Part of a small language model's weights.
Size: width 192, MLP 768 GELU.
Architecture: learned positions, no biases in attention or MLP, tied embeddings.
Each number is 128 + 24 x the weight over its row's rms, rounded and kept within 0 to 255. Layers, rows and columns count from 0. Numbers have three digits each. The size before them is the row's rms in percent of the matrix's.

# down: layer 4 MLP down (transposed), 768x192, rms 0.0672, rows 85-184, columns 128-191
# up: layer 4 MLP up, 768x192, rms 0.0671, rows 86-185, columns 128-191
down85 099:126140100061091100131118146137101120125112137125140116152092110144153153106121133106115160089117129120132158107126117101160139121121135104119128143137147181151111131134086141116110123169125084
up86 099:111115143072172102176145108149116093154143084160125156142123126108112085148100167100134131112153157160099156094112169141168158134165129138149093127093111137141145139103151157154095133110164127
down86 102:143181162116152088109105141114137124132150115113151156120120172119142125130127102107111154127108131140110133168103109176147164122155144088105132103090170111104128154088120134163147123131131124
up87 104:139092109079125161169086111132102124138146095152058116149147128137165137136114128155112098133151100161112113126134136146161133129141141116108155126093092099163121109131148106130095112106128122
down87 108:150113143122125105134161112116097122132130094101129168139148119157157100110146092119119103109130124141079111140186151163130160115087115132134137145102074173155140132142107124142140115113098121
up88 099:096156161114092140157145148158122108156115139132122123161175115150100156100128090126112129128137108150144110139094128101140165120121158117115097101150137075129147110152137150077149083116152138
down88 107:164097137132140081135142134155125109138128137100098101161124097144114086127118110130134132153097154103122109164151124111104129137102155125135145147106156165130102143129110126151125152163160090
up89 107:159159064122103131142107140162143146150111113136147121147107078163132116147128101183122137128131131125181131145125088131146151103137162150113171104160160151120156143128125146136119081114117109
down89 103:065090170133129139113094108115097110117136131139129134075154109147130130101139099116128105128127159154140148130131118130084149189109118096122125179137158119138179109108139119116116135161154144
up90 090:101114138116161099158097103096105119150135125096128138143093190092153127125086114125111118092137123157079114138167145117150138123091110103145133090121127183152100166134132159148107102095117120
down90 079:155107149129108124142122160193149148120079143089110156120105085175102157133121114142159169126081123176123186090114153140145129156129130109098106099139125092132125124107159155138119100147134150
up91 095:192107094193161127182118133137158094143130150145135112097127120155151147144155077123136131097146155129138131145121108174101108134120157148128112129109138148086107163111141114135113117107166141
down91 088:076086122123148108134109162129102125122115108126132157118142106115141161082150147152186134108122112155114127141171132113096144105076130113147138132106085111114133134176130172133157129108114169
up92 094:124128075115138142089130116148091122096144117164109122128130143097110130084177145105109136117135084119140132172118120119119107116074170151124113116161166137160153130130099133138097157107116123
down92 094:105168148105179126090100132159117089135178141084131178113088117109142129130111114146114104146140126143130174109144144112101121145142112141143148111138134133118112124097135145130088141103095117
up93 106:118129107150147066174099182138178128121139188136136139103107105120087117142093092157094131108119107137148094125115108143139127113129115144106121084130128127151160150096134146141119128087122122
down93 096:169138141099090179095126155127135114057145133126084096105156144116126166159125091140173135165112136135143116153108129103110125150112097088121157134165110117151156137141161140080140131099107104
up94 096:098138165124133141156117133088095101113111113086141094063108156108141150148191130129140102085123096133128111135092147155128147093105140139114090097138116123144122113149118123150130103123130128
down94 087:128126096165152119126185123148132154138143136160096129141116117096153117123109124133122114141107173146117155127188108123139104151133134127137147152081140107084091153132104123177108113139165134
up95 095:120149130140164145176113134133129139108133169087090124144115163119172196147135094149157170151110141138157115124113146116129125188121066131159104145152080131128096118141116110078111136161154139
down95 090:123134092132129160110133142118081130131129089131110124129135131128143128105156144133112136137135111092107155127149110167135157149126137155109114136124150147159106125098164117157184055114138147
up96 094:117150121149116117108129177154130145127127128093077142152151124140114135126110179188111071129131156155136163101082138133101118130161186115161154139095106134142112138129158136171119077109121152
down96 105:185098112106140135174158156139128135131160140144171095138127141106150123073115142094172143100130139123125081176147128153159140112125100199127145149157168126124139141146150119088112171121116120
up97 092:106155170164145130107112131135127172178088142108143168100131174176145128117147136161127138119142086152060120117117118151123090092115131160136108093128156135149094123116170109117144138152136104
down97 092:129160086115067149159140082126150121152155132139133119152114111127143150143112107120133084114085164120143134163121164116103130093189121105115130135179090139116150092163095096142148146118164137
up98 105:173140115166148112148166142104158137118100128126111140100170148118103119118180148099142144134146092080170155111073103104142139135153108134170140104117112094126130134082121143143110081144161137
down98 109:110105123112110128125104074125175137105147137108155107157120117098096132185083114126100121141125102109141125080126119122101155104143142143158162135106150145126132130127149119129097168083117087
up99 100:125116129124141114122125131129126131058089140135110118135129115145133079175166137139153141149125123112120159148137111156129121149109131139142161128139154131133151125128189125119125075120133115
down99 095:103099143138087114128110124155166123126140136157165109111119120101164130094080118160116116167131178168099089102108176108129129090112147132123106142108128121170107153095102105133139147104109149
up100 095:117145118127106175134118138144109172118128147105153098150137092117097152138128148160124150136085168144099123145133119166063085138195110130138146132106112164156147147129124155178123144104126109
down100 103:145138150118113140168098125138097131122156156107157133161128136131119166136085108139167084132162130140116099137119120106108174128149136128134150142167125092105139129116137132113114139146112100
up101 088:124127140120120129149141152109131124157161120137149121079112130133129150138143135120121121101139133134126124168111129185070180137098154160161134133125163129090155137163146142147146127112152110
down101 096:131145110143131112136166089130116143091136117108122160154142106110107137111137134125204159090122136157106133129143130117173106117125132145133126143103101115140113125104084122130124122138115147
up102 098:159155122158113095128143073159135117110146141146107160162130156109121057131132145103119119138118126158131148166098105112139139129105089172114122111114123129149120128121088122132163082177123152
down102 100:111113116137128102128132113118119096170133112161115157134126134152131146136130155133128119090140111104120116104093125093120110136173149110112137092145119103111116115177112156116150117119172095
up103 093:112153117128117111103142108115130161143152103140142124148143099112134159128123136129116134095127115148139111130102135140138127091162108126135160137075102093171148146092117139157177117123113140
down103 098:088128147142073109121140098136088113152132153137159081128118126128154167164136125158129128136127102108201153117109153095128157162083083143125106106173150158139145127157141103089112129138104093
up104 105:152103104159139161146094119116142107110108103112099134135136099099177154102118111161149190090088081138132101116145078154185133090159152093137133095163081145107114150137107120106119151131107131
down104 106:121155132101153130155116130174114117144124142118136136197149129097110166147100135120105125069130151084123136103158100150092156091140129132150090139108155139105114099141171167164108075127108088
up105 095:182132098110135145097140144141146148131105097133102120122133083143169146123145104128095109149133166110168190125113154150136147189137134115161088123137140094109125133120154154108115145118151152
down105 097:092085140110149133131138119133149145104132130123133134162118138143111122114111121103137179140109086110114119111121096113142110069168115117082115125160167147118178102145124134160183131137133135
up106 102:122110113120092181192113168142121151125112146090146145149114184155117133058102137142133150137147125123125158143139146141141120119127164121109117161127118171148139125092112108148124116121106152
down106 103:131138114109108125132148124103104115183163139118120113150151119124141125204095178124134109109144127126082132112137158105089120135159154138134126135172139095146097153103174120061153088120138109
up107 100:122123139083122130177119133179104120122135119131093135105095109132133136123095136117086071136086136113086193114092080111136166124156123105171113142105139128154121095105160098110149134137153126
down107 090:118124148143144113133149049097141133120166105131151130150129157115106140134156102134145161090144107133172096156110139165114097124119085133087103096168125158140125117134099121173131097150132155
up108 098:122097065129131177119100115130119140120106113157151136098149138186146129188142157107099159135142141166162130129123125177109149158134182127105154109125188140095166148144118079129067128111099118
down108 102:161129155151163115119130172089138136136101137119113156162141114104149110099114098090114129124121161122123146101115171139177081117116135139141112177115153130148146104155110139106129135126135113
up109 096:099111129159122132121119124140144162129203141121093125113087125103116136138127158156099131136189145129170116097117142117158158141131146134132085151131118120097138120160155116142185121154145129
down109 100:090177124112107163144120170147109111127166129150138134121151124133182101086125152093111079164079095151117133104107104126126139112114150131105121171138055146098100133086142093130162146172115152
up110 088:150133175135169105142131148156085111163107128135096137142098147142158166160118145077132123133148130217148113089143123114169110169158147087129136128100153170166095155133152117130102118151107118
down110 085:114122081101083148093146134120100125087123135109122099127149131171108087133151122134138116156114140135134148132128158174125118132120130136133093139148110088120143115125129154151143139120148164
up111 094:114106119074142089118123108124124095126125150104166118154143194133152112129163163122090162147124123145119135129092075099149138153136138137170115145115122149140112146098111181157094091135111100
down111 098:150177131167144118140138110118120149138113162114181067118122150060093161133073117105115154068161127097148130125174134148127131155105143105135142124121170140124141149129137138135100110108128116
up112 095:136145096128118122120085150158134127133136099088103166146084123131087142145145096136137119144158181167139148099100123105105114098127138169129145103152187101126130132131148093136080098113115138
down112 099:152112128092177110115136120135173113148105151088137131130130130116137115106145121095127136115132094167124104141126092188102142124120122125127105131160148102124106101170135156141130121135126120
up113 106:126096116140114114142185171187161144102100146117146113146133101133099065168150083160139128128150132147134170134141118096146121091159163150106125097130118155137111106154120114116131104073114125
down113 098:116105143104122123100150131135177130141170150126123103114134171099177131086139182132103094126163112095156102129071144117102147163128117165142120092120118088104151155144121128108137140108124115
up114 096:129141174129152133132140146108110120111133092132084128116162154182100129110119094155143098096136084082113181137139133122146146119156144127138117123099171142162152162116144126140144169123128154
down114 097:151142096159107114145147091112114141114110157123113146090130101096154101152134131102135092104145130126121099143117124163117087139156121131155141135178087114122122089106129109105125099116135126
up115 101:108125125132083177150195099098159134155106109079160131139134130129088144110099143143153134101144150155112147112136114139101211113116103147111153118143136125118097107147111131114151104154117143
down115 110:080153112120137117122114128100126148152127135158152139145104186096111149178109160110115127117138116168115111119102118100114162168132135133112132111154169114118163137159128091096133100106112120
up116 085:131123148146117179127138139196135104099149121143130152126133168111107143114128110107086128108161163189134156107145178156153131173148124116109173106109194148153116108158176140103106104167109089
down116 088:134103153153114126105131151135112085086162136118166107133133133121140130155106134140110130145061111142118080105145132155131141165121139097142109153133097140108156122140149164147131157124148188
up117 102:143134114139151134117100135178114108123114123103194137160164134130145128145150146123143126144126119098142136090127161100063139163125080129143108099121153128139082126112129122114149152139140143
down117 106:183118102101172132107096152111088110132112140162149146122137117148184133078135116144135095138139137119103124143153096110127123152119112133121174140148149156161125131110077118144121114137128105
up118 094:137122126141113076110116135196140118127123178170152125122111163127157152124137143124130121095127166114138116157125126110121092111076115125120134165118178121124129150115096158164115094088142107
down118 084:141118133138154131148114129110142150107059151130086137132119094105120187130097141140140129132136109084136105146146137130114195121184151147140107137127093108130120136116163099118160109125123133
up119 093:101131136149130093136100104120151120170117148097103137064176164159117138164144153125121168138144095187139109108114120108150089142111152101164121144093138129128130067167161153113084159122139131
down119 094:087132108112168174119151158147098170129117112146162123126104119115143108123125108136156137117108127167098154116137142149122113138124093115150103139153143126148086144121103112142087123109095120
up120 114:157158151068119125116081136114102161164080113146094167116183128137127144070104131113152111116115138139099131103166093146112158108162118103151115108149143138075103120132134142119123124106134125
down120 103:115109098132112169114138122121097124082145166111103104112154114166160143146156119153135118140126137132116105078129158101114053133117135159130093120113143118125130149125160113123176121103123113
up121 100:140149165137133169166109085097167079122122178103116134090088118160140127116131124141090119113132172104110137147113143123143141092127076108133134186131140119116142121114119114142144074138131126
down121 100:117091132129147095112111177129124151122099083154149080108130173124102123139171153135137119094156104100152118121129155141160143131121153149172148088142144106140150103138132120174109091106099118
up122 094:169108167085134124113113140146156131106128121127082125130180152124123102133126147115154118095139126069127161116151116108153098122128137089098170087131122133091105117150153116155138135143115118
down122 092:116143116141142147106121130111111123110150102156134159152116109109089130148131121114122116156142074146131092161147133136058169152147116138139118136116119106145145121099128139094126156111107083
up123 110:129149099127089109146144114107125132086148110090113153098153125130140102137157066167121070112167153124115178162135107129118118114123130123136156155150132105124098154126155100120112100153067131
down123 103:139110172142127159120085106158119138170123104141126147100075094116123131130122143102110165154093147157110131113110087126165125153134125134117135142088161148139107080143168130105159151107137124
up124 100:106144146124148129125161104116137103140152107121147071150121129165114125145062128146132155121135134084169150158166137118092170125107156126114135162122120136124117167164114148131118097138146148
down124 102:126099182140098135136111090132182095133136098084097130122116095118154120130140179135085163113138121122154119130172118107172125115127106121130120159139084149151130133119094115129094107138156098
up125 097:141116088111124137133110118111101086102139078123153101076121133146132122119136108119117108088184132101119121130121131142126110151148104162123128117136157166140123108160168123128157149158049093
down125 099:144156147120147113146144159145153161118131119121115171119122094114147132106128087112171087150134146082145127153124145156121154103149144104087132127149101138118165106106112136088134145097160168
up126 101:111127132140124130122086121142144098117101103099116114136126147138089136140122117085141118118102125133134089106114135182096107125146111085153124139135112149140087090097126138121122051158101143
down126 090:168169121123155111085180152117121134130076099152111149119145078124149109117135118143125128144098175137126161109112112102157134109091067157097121136110159121096158138137138136126137139120137139
up127 107:133120110124165113103124167120124106141080140133163124124133167102155076136126150143135148135116117112107143138116116147159114151105122098113113112087174143141139108125090101138114134146087163
down127 097:121143195146101093162095135112119135093129116146068109139128114137121105139172107097113118106154124142143118136107121118100123132157113147151118171113094144127082143125138146127157122137164140
up128 101:113123166111155165107081107145153142101090085091099134113150151148145127143138132135140142105124124098174086094150107150135134147131121127146116107118164136146131096117127097127078109170132146
down128 098:193135148116128135144185169135123131143152152110095174119127143130156129173120133147140125097127132128107145151118110117130132092156099117119157124174104146145133131172092112112144091107145094
up129 096:154150124122098106143126093150118164109121122139108122151134138138142151164173149151138101129160134119154103165118092127098102108097122165093125168123094121141130140113088099137122077136151131
down129 089:160113171150153129121111120083156138077162137167153143081065144104143124151097123135084155137091153111131126133120129146171112097114115102167169129148130141124079123131110174112144169113105135
up130 098:163114108154092121128155117161091109174106102098086123144144158072167143158128132101116119139135105159124143171116143146138098098118144168098124148113106115158111122150108121114184107080113115
down130 096:123157127136148146137125142171139126137137111147114135142131118140129105113129125148106147162110091108145155104160101105125115156122093131135144127136099162111108100067158065115135191176158138
up131 106:121122115155125126161155124113105095162110162088140128116142150182123110122099112126110159165107131142150127130114108090109121108102073160135123165102140134173136131088118125148080132092102114
down131 098:168130107173124176108169093135116060152162182135131127161160104107130159132138192101128094102130141144124128168125161148160154118143126117124131122139111181106126128083117175102131120107109160
up132 091:125108098153130134113136114121168144119119133080100129165118121112113129102116167124126161126095131125124154160134089100133147104137130140096131103125131094135139134179138120170156100145166150
down132 091:164116117131207112188114132125133090099110130096114114141088163134132140148136140168156123165126136092108103123142141133129096152128182101132122167099106163127160126157098188150102155120072138
up133 103:126101097087137134154130113178093151128112113131139137115140134116144146133154139156077132103152127097118141064133106141096122087144122137146146140097102145089121105114154134145146111126137106
down133 114:102117147126131117132137127121122117105118120146130135119112095093149086105092125120051160127122123167147115131117111112115102135162113149103143141147106144060181123124135100066150134098088122
up134 095:175154177097129122129098132138138102084103149133156161135151151125107073114155102128099164153139088140135121144137095125096140112107116092093113131145102136163150142138165165109117120069116134
down134 097:106170087142124139135151163106133153110154166163179120109161127139155141122142126134166131122130169113173138122137125137147102159120094150121137100117137102105132153115095116156118126148145092
up135 096:102116146142106195142149104163098110121113126170110108132123110123128121142133094144097177127131162093135159183123152129133091123097154150069145128139170102166164102124119145130147122143116091
down135 105:105113136122112161117125139147105146113128154121184176091086159123104132156066162085139117118159119142175119128149144133111132077149106113137090110168129197152113126161171044143121152121154124
up136 097:140121070163127102153129119108178168119122129121144111142143114132129119127150099163152159098115134123104108170121138157068093122118136114090108135124127141142154168109158117133088131100116157
down136 103:178133154134139110157106097143115104142123083154092130152126168094105117152127145094165151168107130124079097145109115099100133137133139155166127108138120148129154138128106145105105135141111157
up137 093:104101180143104170162105161120106140115098139122148116127124138176117147119113146121144149113130102127135110142165136100140133148132132166148139125125163142142131107096116168109098112111104157
down137 092:107117122135146125120168100156081123179153131114127148143111160070112119103142132154147137108134114150112138122143131149121165130150119125091141139078152147081135146110107128141112132144156155
up138 118:153105078184124155098135089139117143132130144117092100120126131174135163103118108127089137112158159140157109069094159172165125130152136091116158087144127140148173115134158126121108156099164103
down138 108:130132129124066126147048143138111075111127124159148114145163130131134097142103155132109117112112116136120156199107110134132151158062135118110130125105119147116136124108084101139090156134125106
up139 106:109131121138139155141165088161178160138181158112136134124107102143084134136113146109150147146118136114114144136131120135078146133148158131145107094127129166102149122157174163100152135138116138
down139 098:108146135090157137108136124098165121142076127119110103107159120087138140161143118148075102118121158159119140147147111138159146163107100119154099133110135107153157107110161114099099103145104140
up140 103:154120143119110069099104111114136122146089103134098160126160144140161115113112148150117174117102105174147124128123139139104123136104099136126144133110160092163147111148117132195124152118137130
down140 111:116132125127107161126127148102132152086114132148157139133108126118125110129139123127115135174117134108124138173133133086129128160111175122133099107103108132113134140131107111139130152187120087
up141 099:138135082140126142076114101121145163130109127168117107133096130089163147087101125098074080108119143151144140160110161133059117126115097099108146111119150146137157170083136134193115098098134097
down141 089:137141153126145098128130116095084124162132117121131122160121145148076136122146090116142111131134144149111103160114139126138108154099116099119192120162131075092121101138113107104131137153130140
up142 099:154102095156128147133120105102138141140149132106111124103112118153177116155168125164128104157163123112151187088094129112131132106152137113120148155128128175122125134134134112098142139144161157
down142 093:114104142126099135102139152163134145117132120112116092122150142123081138105124127147141082105127140153118113163127110119116119110123132148134138088140169176142137093169132124136132165170136132
up143 089:102153110125135144120115116098114170100120095115117136136114158126106166112121125077138136148119105106149138134141058124114114113127102116170094176110169053165156132119196107117132146125156133
down143 093:145125108153141118130131137187134094134114145145130131141165119098149105167128127105134098107148185101099175135122152166133119120138107135111117125178069116131119119137114154154131157151155142
up144 092:115124160121099137121125105114146161109072147109103131144090136197106147104131105129097103112178113149182097064144119109131109135142142133140130147104123125141122137134145142102164140114103123
down144 093:117149107092101082158120099145151133150136127143146118109169108058102132114128150135151121108120140121133155116094090126171102110120112102113090122114091157113112148123121112140188091164143109
up145 095:112074111137125124154135139140139092125130111114093151093149099136147102098123103090127144122101150105134151135165122142128191101143178125129085111103126140166091118095108093109146076114110149
down145 099:164130128145090124141156117135149154169125149139135161078128082145124152106136142094132168106099133123111128157140128141108121133144123108104125102141125118152124119163154117114168119124098140
up146 096:127103150128122104140128118128123135135161146176131128141091159107155113185142129123091097088173090138129118121111117138111160183134105122154131142111144145105149091107107132141104145166132148
down146 099:099176176117125125143134125140170138150147126181094154126137145109160125146082167137149126130121132116142168145076104152128121116125100153105121116131112105106114136161138186060127091132115114
up147 108:089143120133115194152127109153096136142082104133116153122129158124146150080101121177140118092111085155140132179126135137142113106131114169109130102138111161191105122149155126112144126154129144
down147 108:113137196160121114099148116108135112154154128087133129129166123187104100171128133142122129099113129163114138162143155156126132109144145148161092136106117143107146065129115092106148156111137146
up148 107:088163132166084136099092164109138090136141077098116144113146139134156140122114150102160133100098114096128153132094143110102163134094103124135132094134127126111108120099133119118149124109113085
down148 096:178096153106164121133160141158127180145164095123107062120141124083136180132107083146094149151149107131137130129100155108098126076189097099122120171107122120142155153152143155114166178133082091
up149 099:108140139113104132104122134127146172115140118096121167100142116149120127123133142177092117117150117142134134166139144157205131111113134124141128125129126114105099164108144082142101163125114109
down149 108:134116130159145146140120168106127110132119133166111152109131121105123097144093128104134091129141141126148135136095133155139096151126140135151147125135126144108115101119105106108094119151087122
up150 107:104140118173117121147121127140138093115122136125105115150065140151119128153182163109101138113112156158165135140106096088138122124131104146146117144126156127128115112141122083130126139061174117
down150 103:152148125158118123125121160126118125139138102144147133108134081094086153120106140139164144111117138153115088137123146124108142147130135122146130135143095127081085105147132104085120187152148124
up151 098:117161117096160121112120164129088164164130139111156134097126134068120162110151136152110142085118118123135130161123128132135168106128120094114150096115140120138108118138160142098144111136128092
down151 098:129165174123131144142153111110134125099105143130125119140140155135125134120136123146197154148106139132101144092126139173053111145119117140109115123122128132136162173095104164120137130145106105
up152 088:112141151129162126153111108146165138129149137091086124131146134170147129162128127137116125129115150133150110112164119121121116086080130111100125171083106146161159090148054148138129085132120128
down152 083:111168071141109168122106111133109136149149137104158130131138079105105145090125130120169151135117115119122138086127107155130137158146126148120128086153122128114150119106153109129123133076145154
up153 101:174143132098088070145147111119122162135128105132118078136126104133106121118107122116114089068160088126202141152136146144099130150116132179134134128136120127135143155122122097156141146103134091
down153 102:154081088080113149141124100114144089137098130139097093133110134140128132133154121125149159105176108114143163148141066172131132115093120144108113072129132126172188108105153119157150132119137171
up154 107:106111122134091145118106130117157172096131134119125104110159138129125160127134119115145107127105146142113116077137155101148170133149129132104119117101116127139129085086118116138110118121149138
down154 102:134180129088133128132142141111116090074116127124112123138142085138132081116113129148149158093124096082129143127149101128113092126141162140107085139106134110088145152147131147126179166177154139
up155 102:131142088109109146132162111131181104135142137133095119156151107131135121131104151161120120121126117135111141150121191139096134134158116128083099154126134138105135114117120138130133123143115134
down155 101:116117167142146129124115095095135110105088136139127163150176115083170123145115123182163120184139115141124140140124148131113153158107095120124152114144166133138167115127166125125181173141153142
up156 103:152065147108150101158147171112105152117160118114145124155137139158125140133121127164169114104122130174120170111155185125127130144126166160125147160110119114098119125151107083145132101106111136
down156 107:120119136105128142095148139138125170094156137155117151138121142146095172088132129102121152082171115106137132127106062103124114073146077093116067146136169127114154173146130134162163131112159126
up157 104:119143199122130156158135108138110104129152110136098113127178140121110136109097104121097070092100132117119144138103125103134143101146115101156070150107174151124092111122122152133162164116149123
down157 098:134117135113160057143152104141117150128128126136140110126155123119135127145111090101183120095176168155146104138117147128125179085133159123111133122137133151136088096138137106107154121098126085
up158 092:114144109133137133144112109113121143177116109143129147103159163159145126110136147151137144138149104133094123121103128092173153117069109132126132117093125132150085154103180117136139182117123130
down158 093:128120159132117104136129109105121105144140149064124083115119103147130146160123107071119140108102105123142134124142119145092107105176155114159138088150137164149180123114126134110074119087164146
up159 103:142123110131161164128171128089152146100114143150124178158107124109107134115115182094135117115122160126124123107155165091107123165100151156118172117126132107134130158099133154117104096129131105
down159 099:121080156155100166117111110132118153107179098114076113131143135121126140084084149143115117145134128155137158137102103096141131096162136083159119107139134167113163155085077119115152120145133102
up160 110:132114135159145171137136126142181107133118145111074130119115143170126133134131125149129127142114126113093112143144107114131144098122150144121126085144137145144103139132112167125128087120200107
down160 104:134125128143143087140103138149119126144157143137095101096147119088098107129098128117135139162115164120119125150152125141131153154112162160117115145123107085120112135082147138099102120125103119
up161 103:114140123148107145121114138136130100155168142156118085173081120137104112099157129113107131145141121124158118108161132136091130152142107107144156159105130134168122126084165142135148132113130120
down161 099:117134138142102137085151130151104157118111107091114140151145131153122144160096090124121140111085136137124131100104148117145102139139149110130106126153163112109155149132131137101133151119100133
up162 106:093083097108103121101112124145156138117102131107122111172158096189155096096173144164122131132182107153141156147158143073082132137121159121135082106150126147148114113109148139139145104122135137
down162 101:110139146131142099108140157156105164126108088104112097133107166096104115130083119120150113083085148160101115100099090104122104109132117101109115130072156146100095173165190159134129116113133121
up163 102:144107162097110173150144104153140149117118132086154125141143146116127163164143137115133100091168137116162125119124141097173117113149130180110160128109083141139151164150107142121146102109135154
down163 112:172128133094153103117142115109163152130089072095068125139138144116091125114138114096137120135108140152119099109190131127114144113090122166134155143161136118112175110127161087120119180100113145
up164 098:128113134152153151173151130080149135104154128119118136163120099118154138077149153119126146114130141096113156154110144116112135159108138095091123156100138155161129128087150096174131118154112127
down164 098:157092134109121188108155169183137150148109103131131093088159154121118113156161146148103114174144127118191168086107114147133136104150140160130118141115150119122131135170112119088137170139172154
up165 110:134149130128065156143118104120154110148084133107148124099147100131175121096158132142131102098075096115108151135151137161112145132142121124151124122138088129147111128137149117120133138092131128
down165 106:186121086118162124137109111122135123138085172125143127107120165159108140117176103139123132146113166156157150131147136103146114123116154150117127127140173130101133111150120126124150127140092151
up166 092:147110151127154157138112141105161111115098134134156128126110132111118138105112115140105074108110096151125116105116098164131107157108143150088171116110122170147109143107135123180145054167127125
down166 093:117114093125106154136144143077153103115110138102155148146119135118134091131137126112156123133179129137124127150120155111130105143067105105147125130063113122161121172109111121144117140154123145
up167 096:141116094157178119144157118094137102091087110110099163101105135089159167112134143166118141106076169128159148109179151148129103134112101131147155134095120145139112115121127147114132147086104135
down167 093:149099134116093120150111124122190159115132139128114118125133136114100121143123188123145148107144098108126149132085103114097148191174134156132170106113154114117129113106139135156155111109153139
up168 101:137138117119138160093150162131107155126150164094128142098103150154092127087131165121160118162143094121087146073090099096161125088070160105138150146126153141111156148097145146152113110081127133
down168 098:112139149134126179124138098131144114125100128094128141081133109089182132105120082176122094158115153155102128120149136133134106133156111130144117163135150114143094105121153148123180124162114132
up169 099:121141104103156112120144129086164122171101102088087110114146134160167101136112141138114135107136130151105099148150173122104144133117117149164151112211131150159144122149136154104082118138172109
down169 094:102127115108085108107118133148136146130124122141114115111127157132130125125103124126165175117106091107144158100094151127124130125130148086121159134110123136125121133059130110152152116160136128
up170 095:088159145117118161127158100122126135147112126156109169121100154147128157116134123172122107107140138145121136120111139080095182157122077136140190126153143179131129141164141125125125105132122176
down170 093:125110125139161131115124151171129100156165127096167111141178110131088120121150129135138086149126146173120157136122161141111107108107150116177090143142116077113140142106169114117162168125159133
up171 099:148118155144101160115095151139140157124201158133118147108118138134125128131104129177140143156130087131103119129114171130105148134104187148113130126094145134151108115148181102112139143162117099
down171 094:144098109093131134108137102096159101152103117176104085089130113109120130105163113129095111126098142130151144145166115093112068126109159138142122157158123114145107150148109066118144137121136165
up172 106:125139152141148105129153109120165082121098117098137134163117108174148117127154142142140195098131099112132149112082117093126129060123146100132123153132099173151152147146136127096109099118114130
down172 105:092129141127137133123117131083079122167138153150113135096146115096133121148125143162153112153133066153154107099125140161112104142144117108153144137142131125092118089156100123107117117186168139
up173 101:116150142153108116133153113160117156151145146127177159091110134123137129121143129165165183097126103124092112137126167117177101160147130127124109131090168100123120114110176110095149137128142093
down173 106:109125130109121202117124151090123107117146105055105132139133144153132133148121131152076103140123104097105144139143097121118185130158129134165146153107140131127141155151079144141119131121126183
up174 101:155096116143126130119131136144122071104115125122105157159119160149131139148126123167098145123100147085152139101118174147122116174114136118137135100081141147139141080146111172109156119158098119
down174 097:170170159148125139155131122119128113150138090106089151117129135146164113119143137130136145151150093117179152135130110068152129139139145111117156118120128121154116124176157111114178135155138142
up175 108:137125141115124130142134138134141154101130142083136148125146149144152147082148132171091132087095120122116153139159140169132162111126146133105141115132149146130101126108117158179130120106122094
down175 111:097130149108141140172114162122110114173125125159136122159094109131124112093165141111142141113152158150098170124090105106145139129138124141166168151108089151177128155125164130109155157110154103
up176 097:113180135143107115147135089107171131148133128117100142133105127125129179085144144094085156116168062124146163118118120118110128145106132104093134115128123169148148119102149138135126111136127080
down176 099:140109118101132139154106151120104156136143189108098088155129169110133104152146109101152105136133147137130087155132101117151151104137134107124106129121132072156108117129122111131151113094087081
up177 088:114132074155095117105157129125080113151119100114117153071146099132152112083141108131111121151142084132100115145122111113177121133132122146076134123161156161082147092145148133127163084133103116
down177 094:121145142104146127110127137122102139082144137108113126172106151118145132158114095099132122123066156112118115099131146147149150108080112102077138129116150120117185189121114177149115122169149141
up178 103:134095139084128131147172110103140119114132118134129161117104170096101157166136150148123148089109127128132128124144107120141126108160119166150167118133108138136130162117128127160135161153128096
down178 101:166091126097145175098121153119174116118109124179163097114118110165130091119131115128132110132137115082176111102146107136124143120080127132094104139130129111149166162161139088180101117114139123
up179 083:117097156092177129134137132083134145197172126108145122137145127125119187160172154128136111139124146139105161171145134137109119117122147105122129157107137170128117148131080130126117125164153104
down179 082:104171100161113101126137105138116162095143114143135142135155095109114068119110099139115128094124128147119159119122122150123117114137135125108120092138105088132109108088133135140132122093132113
up180 112:116147084110174124101104125184089117128185119119111108138070157130127142138116136151132115107136132122141145160142112133094091161102127096162144140159172125114118142134192153139110119097112159
down180 110:099167091084134090117113139129118161112111131124130163114103136113151139142074132134156117118095119091104123109147103142194116166135108151124153148156160057116155125129175106100127133113161123
up181 109:125120133154140146131145110118131135100110113093120164160144100131140135168116155117125113078108102114117175148127112159139126127136065200166093157120136108128107096116133124119136060089176131
down181 107:159106119122115130144116081145117121097140169139118139093128144142123101141135157135120128148120141117106105121129141153132126120100114131130107157163107121169111113203100156153190124128093114
up182 095:130164135164094117129164115116118104118118125145087115143129140106114113143114098145121103154130123134117130135132130121107139058150153148123147141097154142139085125108148132160127103121092119
down182 095:127114124139107137136156138154136142126095119112142141062161087145153141113082220092159162078143128129147137115144130160133133159138102113185135169163074124128114113159104158100141115143124130
up183 097:167096117118156139170132110127121124104127208133107129155137127136137129116178053141130127150123142127128144148151138129159122117152190116136152108108145171137144140114132110100126125125133092
down183 098:120121142116128143140125141101142150162124155126130079140123088111126132142160148096123137104096083165138143115150124104141145147129135136135118132099146138098127174130135087157125161158136133
up184 086:101153104097126114132105118118107065125104102127142107141137105099118119137092127084138206183138090102132104117140137111094160122153161154158131124148130115173129081149099103106105102176162101
down184 080:140135129131110132109154116133111154134138134107110160161109105100122117099102126123169144110137136132143112118150124111158109074169078132095120114116111135109116173121093136115137152127065204
up185 093:137116149161116141124151174144111091111163137116082109114177120123149117155113128146120127131137131114144092193109115112133149142153119156152135127122135140104112141162129115104094140143106123